config.yaml
n_layer: 13
d_model: 192
n_kv_head: 6
vocab_size: 1024
norm: "layernorm"
positions: "rope"
tie_embeddings: false
init_std_qkv: 0.0266
lr_mult_o: 2.0
beta1: 0.9
decay_fraction: 0.79
decay_shape: "linear"
batch_tokens: [32768, 65536, 98304]
Each number is 128 + 32 x the weight over its row's rms, rounded and kept within 0 to 255. Layers, rows and columns count from 0. Numbers have three digits each. The size before them is the row's rms in percent of the matrix's.

# layer 8 MLP gate, 512x192, rms 0.175, rows 7-50, columns 0-47
111:052155128224145099165092095125158151142110111159094151091127131085106104083126142138156121136126127085155135091170138143088118072126084093122091
085:139151076125115084104105087186135133052132134162123128131087150180162113107200169093159113116137191130130138164130137106135103133126110134121121
086:168129144044155128099077108127115152051093105149133173155123142118117136135104129099099193185147100116142139102155122117172144134075105122135108
105:119185142162152117143165108207210108125181103082190117134143148105119191129082143096187138114130092156129149130129086131081153176136149110173126
091:082143137154158144097106088136108157118099159139110133166162144148137139078128110075150128111110132125176139130165206104146152183126063163147110
100:188090096110155108128075094149168123077134146115154139156182129088120115137172084146146127083192091101100130058095091055153122165131151080129154
108:086049122143120193114151143135155126120149115141178201110120164133166177155148100110169123114149092132103175101135160105090155110127106100111131
098:135125137147118178128080141080139179115134126114071149089120111143045122123118120142122135170138134145141116177110104144099100135126137144126178
099:105117155124143155169183163199128075074138100076141140101123102139149107090141092157141119067055144125110155081098150149144130101119091123153187
108:092084115135148160171085117108148127134151159057126146085068118124154159150058103078126080103106133154124158131149147116095141136079168126147134
109:109151096133157079098106141162142150085110148139127131070152133092136105176135150173096082153116072110084131097118099177119135162153115093082062
088:062146086126100100138112155088134103232147141145139146122132163117169116121195150099095124113112090126140177105088119179155167140115094160119088
106:103118125140138083102130095147143123160175133083104155104126152080140128173134098158067113122090114180140077147084151108109148114117165122168125
093:144135094105108126103104062167147123120142078040138146145115168201160207164122193122078102123129127100191104157227179173164115129169134115124137
090:108164161097116109119169130165048157125146148132103176153188127143112145049144102152124113172122140130124134125109173157121075185145116187186105
099:158176120170092080061132116119112111105103129110123161081191141174086092091109123077204129120181097152163120083110140135154107160116076135205049
100:101149116091192145175134121100174153128102065172096154123159172165046116170101127083144152127112128128164143120119104133128164152106113158141112
089:159171155103152108128144157159144112080115161083099160103100169158098201112076101140147045123100194106081130166146116154146120122170147042131120
087:073135120089135231115127161114136207131149114128076096194144145177103164115187058078096164119132116120079122126158124120111116115137146148155090
082:121145118126125143170084128110119155115115152095107076124087148125105143137111136085126107175164160161130141152078189111137161090142081130144065
081:143171088136129117163134161133128188180154119127152135184104146128122123163160169113111113200147144103073109186132098147133137083180131027113091
094:120168164116149115180131140149127173157121104093144125149169141087110208190074114072113178123142127072129074115137115186106102123071164066186130
098:144150169145123086167164080124075147137150114149180085182177127102074164199132090118124144164126133151124129160062196164092092145163121077110146
093:112173089128148160125109114148067125077182146146167088159113090174113120114113112167128135086141128121153149065148151126148094145152116086082194
102:169148160099128092144123079123142178078128126135125107087175077137102163108172159123085116127097098144084079160107144143126117117138151155115184
101:159131096084138122087159135164112122133127159137137150152100085148171133109114083124123150118078107125111109116095113064107127095128119127064102
103:093167108137135150069094118123124122124158124126119117106139112135113136156097130148100130095194188161163188145085121126124133120135094109131192
102:094103074087202123162054129106157110160137115052189083121143167175113129147109094114092092100086155151105145091182158092153130069154152142062159
100:126167170140143105162147106119165110165143142093148135124126153093132146139142149246165137133184198111137098139130062134101082175124095102146078
099:174089138079137059181157084131091125108139170196135113093170138142138144186126148077165128164108148089153154153141150118101107149159137055077151
097:077141090062127173114142152180106126124090090146137114135136162128146162124055172154083145107146146115199112083139137155115176193146066146144112
097:154142158147116074155152124110150184155144081142172177109097075132099104091088066118162155115078102161130113147104148082148124107167060143129127
101:094099109083135115123147119177130161131124099141116133151143097103121133153157119121154138113092164092156159109122118126175156127137138149103117
083:085092116086164153132088110103168153133107096113174149171121149129113150124159121137123166135131153136143121128115157159177108206113127117117075
117:133148096158138091089159147186089058130171154076078124123081162115123104121098104116178113132164108108146131100106156127137099090182153122092109
098:131143100129100126144123160120103134135143143169182085134160145171113124119075125152106079229131088134202124066170179125137146132164112130127091
102:148082111141139121136095157162164117093143143142095109141151156157146091136126123125130154082084127105132110166144155061164121101101118104123149
098:092114179118140149105117136082142073051116216092093185128129128178062096139084145118122096202078155156143120130116152120151157135120180070142147
105:112147112133155147071126118124111129144136171095109173053121126046142148154148161117183110041166152108121074150125109095084110188082136030122140
093:114165119050108072091125088153080108093186144154092101126128206095174129092126133100115195161062136121147148077049174195169128106113105144120125
108:091071099102089122114078115104086160131111141027127150131132165137157141110123147076090094173114126145093077118149127085045064138102090110121112
101:111182060137181120115125089118057136108143131119068159121133165088112118100119131204118141137121124170178093142056151130052121176161127125122127
099:118164204135122150134139092121071127068171158179170159169111112141177168117177210130171108106166144153134134110112135109126141193123163105179120
088:127193201139105125145113152152134174087079100146129131052140142152149098116117131148134084131102136136103115176108106161095110164105139125147094
# layer 8 MLP up, 512x192, rms 0.166, rows 7-50, columns 0-47
103:057103174097125144150135120139124141130082112096092148150126141111143111151109124102165107152109134094152130152114121106154121108149179131109186
083:115119170117106104081106101145094098122172128130138144159073106184138127093089115117112125160109124164075144162149121166150045160117164183151080
087:074095105147095094144106158086108100124062116170115135145108157143131119136121139155102112165150170093140132124082132164106079108126089122144170
102:075051111140104111130131164074146134071074124160146112146159137122112059110130117161154120137126120116106134187138116170148119115114141116142094
096:126151112099121147102076095137130172107046139137154140161201136073096114107110136123069118123163210141118138140122122149177153163099086094148115
103:129128127124170140113130124066126143112114172168121203149111112129089158172091119105113110106143130150168132114140152140125133099196154057091132
110:055118133125132099106136069129136123143105159082138129181111098118208144144082111060081125122036127152096144154184147177090120099204134149145147
098:147145157085240108080106095103171107120145156173118141119086112136128128179071102105153135139167089184152142184091156122089163068111124172084118
093:094149042100107150089104190087141180105161089134123136086133085111109099097109118147158119139171150144128143204135129143126122120126089141120153
104:143099146104114158137147129172125108118147116185139107150129125144109142083072157117156154168111171130089152142119173174095138087118135145103146
102:078060088115155099151132107141167192181085164124112115123128184069133125147110099183110155099138132149146143142159168183126104135147115105095104
096:114151143122131091157133189117146051129110124113120112126070171101137118174151136169105110184102070072100127119093090154140116135129166112183153
102:123181145115151089087108113151109179073113154110184138135080150109153139197147154157139114165102106101175172108129149114122080113146155128112122
099:165121083146099134118135130136211121110109068148084125075113120120152096106126114141130120136110121106135090142123130172123129191091130160078090
092:088121119175097102116097171128117125141110133152177147092125063129142134147164156110145143135067147158121143110122172179189185135099075143090077
102:136082118161115130056101162103096097097161131147147124142141109119165164177117167165132092135193080108100094118165127102162120152109163131124084
085:123088163114097141108053095140206128133090155097088153143139117140165170161088189149164139111131123157130135122150127119149144133118123171096120
092:113134106175148161143130161156087159122179117155127050114102091159112111145129102068137151087110183082137102146163134119142149115118117131087185
093:081072088168143166137085155086103147159125101056065111094122056143140091110182080099142176114147171149098176135111177141092095154145115052146158
089:124124147120133110100096121120105148198116168089151129163114119156088148084152113107134172154147112083109120155143138103136134179148127176166133
087:126161104121136090172110186125105116179128102175123044124165144138139149150156218094152117178185101122081162168101156112084185133148112086141044
095:113120166172149067145083151098097053091135087075142119186160172112103138098173096077107183104158131101119145131120112175118128100151114113104092
106:133112157162150148086215139093102165105148136149116123133147100113129086147087206081132143098086099167141131117185080098122169125102018183064066
093:092139146180098153114191124115102114160151079120110123145100054125104135155145088098100079098174149157103100097086089133179132149145112162162150
098:070136104106088140064081181123133116129128162104115116158112131185184128180100132069116137146084130150081104137159191115101153055107170186135090
102:085156118130129070117146157087104117148132106163090163101144056160174100183178141088153185152139205146168150174085087133123134125104149106092104
103:167130113148128121093156093156097183172132143104102127155156083087123128117120109090133099114097131116138114144087209135077154137129127163069059
096:135113078182179137119124088068083199132127058133110129086114153075114135102164159104064174105163135152170156160101128088168119164136134140136146
099:102140084202184094121117131099127117119156169110099139177157170201115136127128097078129107153113082150135130141113155083126152129143141149061119
096:116088123134181121143164202129095124167112106135185118100119138156181187150134115114117111114160120077156086071172117114126087124182166154101120
100:119145124182128163146104205127123156128119143094147127131065118088128181123122140144122136134137164129124142195144142128120103054154148121119112
094:108172093096137144117119129105190136072148104142100126172097078157171109136126163109118096171127154154065144157201138141137083144124164167116103
102:155174154181163152119134126081096161107151160077123080146118094113120094109149200163147133179118193077069108144169146089092174121104157176135116
090:147075103071108126178124150086141176165123127084094115141169141073150152127075113187143113123123123155120102024110071082088106093144139124114134
121:138123101116120113146084115161195139085130151140180136076121191122067096119174143093102170064109101125159172100130155139141192119102076118160105
098:070133171162149110152180102106120113096119142189097141091079118139141148055101130178083124111169121118120127137089143152125145151129176132165141
096:181124096064135132128223073123145080094166141119157102135101149141161121098115139085113092137146137148121159103137103143128113110181146156161110
105:080133153174148152088129088112080080128178096142119089140133124210103140135104110121109107139161165138096184144098113114143165178106120107094149
101:111147122100115069151185218097128124155120129084127092101116134115142122141127132118126182109097106130131111161145097183075053170093139145098153
091:112124169108120160152106124190105090154149108140077158077091114157148146113142065095183146137112125114128152148128170152081131168099127153094145
099:136114161099117228125158119150146166148063130147145147115135143163110107154085122116155169116145126134165099131079113129117145102146159107162109
097:200202130173124129100085143142124097141170186166118117159096139114152137124152051076105137141127135207111121163098157120105106091131074094122167
098:177174135136129153112140127129076170153141142152125146087182158175144107053104135157242109167151130190088168094124150076164092073107170126087135
099:147135096167163160116102190151138106118095178156141118130164130106144081171078153170082108139100114188067124167145156085127064112049108154102147
# layer 8 MLP down (transposed), 512x192, rms 0.123, rows 7-50, columns 0-47
106:096127165099123169112103118167127164117032101154202136084154184180138163100149167111119060136171140189125165131130147135098169154104147114111123
089:134122072142129135132133100126135123153149153126121139123185090148146145126121072093148147160132101086112127117161167108089114175116148185142076
091:120138149152129157136130115067160137165135142133156132077133159125143116209145089135135134130182094134094161110073228112159160140108151163089107
103:120176162177130135097145149166130124120075109108142197104115133126124120066136105093090143088128142105072162142111109127092120161089137145065091
103:147124146146080150086143168103077154135148136146089081172156111057137152088132111094158085099095096192138156145169181062123106127122118172110148
100:160068100090070120124100131134105176119155112129134144111136158179134134090087163110090143126102123176115155100145124156109098166092133105146149
109:077127163195126153132092116155130161134181123110082076133155115162156138115112144104109155087099114117097182124107116119112123086137165218138055
100:061121126138119127085160166155068190136131118116115061110153167086140076097138112093158120115131120179135129153160131061118121166104087149136099
095:150099115111136118178200089142104213146099094154133093077119132172057119084124178150156107148126149119127162161177105116178114159115098055114164
108:096150112138171090114151139177116126091141143121148180218119124107129147156141152105174116066094104121147055119126022116152183170074092095138123
106:146061130107150091130097133066178211134141144158141117108124135143081134172133122175158150171112121152110145180120149107114111091097125131131123
097:188149125128089157146157158128097115164175121086095042154137126056121171123098132159125143126125137118172073123172072074106130092101176104096157
103:110129037148118148074132094140193160102130102135146083146146155154146126128159103156173101169146120102163131159203133100187158092143139142105188
095:126134089129114094146128125126110124175096141120114155108115180161123127112125125156101162127140145110088099136103162124169133133152079126121173
094:104142134064183098100132151105099122180130151142099114106130087081111154109128087165123138136095164133103131090188138175143155121135076154140053
101:125093117102133105062087181079175149123147070094094131114166228106068161118152123105076179124176133162048173143168115152131105145225147109120170
098:128105136165127112125149165169110135096163078143159106148122116116129108119085134105199131191137099101096125138131109109124160051129172112086088
092:117110114121161115106074117091116068116125208071155144101128163130131123158126131137087178202148174113124171134092174097164098122115139094139092
087:174079116111169124086110098133066141150093131119148111106074115137168149155129170084131151160109107211105155102093074151119127148145161220127141
088:131064099093139157108135087056168127076139097096142100147151124124112119127128109116123100105135100097090117125115155067140165112124181128101113
084:134111190131093159100169128100098140098183126171152188125075069117142105092091115154139145111121090161147170123064121125127135133088116131126164
093:130131127163157103172153215127139146097103121147158138120118118180133080095150096186180095106078083143097175106121172130149091121132130126072117
099:105111183117092102162092088113137122079158157143163185149136155138110096085120098087155119155095119095180094161169128113076220105150159100135119
096:075084135160163156104150149125172113128090101079157121134118074093069137177146109119154128095157131107126082160097060097149113094144148161149162
094:072163075125185123107123111127126146071102151081124179110151140179168195146122147145144144139060150150109117201120136128113141123125162175119099
102:156042156138157167169161120121179157140107129090133161104112082134137175130130133117148140146096211155138070147118096104050084092125163094123103
105:093104131170183107091206047139181146124149151127219162117107137184121125151116173109122176084099156120144168162117105042110190080105121115137088
098:084101117107144130120063143141116140131066158167088091131143156133097081170100119124139132163146163150127119063122133223150078126128092097106162
099:195193106139080136101155083108109154117113159132108098161067167148096132086103227182139153096094091079134143077147186093126107133136136132142118
096:177148135175147171124130164160134133053109092177101084141118140055183135097153097105106072113181133083104133172095094076076111102153125149075143
097:104066154126128119102169138132125132149171162123177161140155108158144128131163162159093105163165135130167144175125115087115163156061119104085140
097:127170143138124084117142119135181108123127182169067128116105118121119111128107096128096152120107164139109110134134074152125145097115135166135078
101:145116034154106149129181112162134061159161121150136137114171148073111139110118166144097130185141151126141118121177139126112151114170073137137073
086:153138147088166112100119132121084087162109144144117123067145211097150118088161116126123114214099085138103169126119127161123115168169166079109160
116:108119166156143102164112097130145129195162090093150106146129176149146117148096165126163091103105118167085162113113116083124069139128104154178138
100:098088130150094048150133150140155114159086118105086133090187099117117143057086158144093127096150143172151109158125036155191141108160160204164134
102:106110082108159125101182125107166171115123099124123186113056106136111145114089084160126177110135127130127107141202184112083121119137179136122116
103:145127167136154079121025156134113105142101074071137056164110174067109105123061158103097149131162148163078128164157143119151144144186116106126159
099:128156074142133130118145160132136126139173166120091108137134102049150182141109113149220115075134121144096136159099037098147089114134136138069078
099:127141071168134145175128122147141000087112136126085131184140127117183150114116132121141097111126087125135126145098121131177181145172048106155130
105:183195157143083133115216116157188160092084130183163114126151148131093095108072110134182099108135132154118110112092059114174171170118130115066133
100:145118135113175180130143154106048144141113154155168100124145108145083176157060176193098093149143078117072113059133173148085117112190041134153190
100:174132135179119196112071051132182152126189091126091121099120108178093076076103153127125123109168139151149169163160143173163115176133181120140136
089:139150126087094122147116113133185146120130062105162148099076157120051181070150085115103138096156118050130092116122157098115144139107119131167129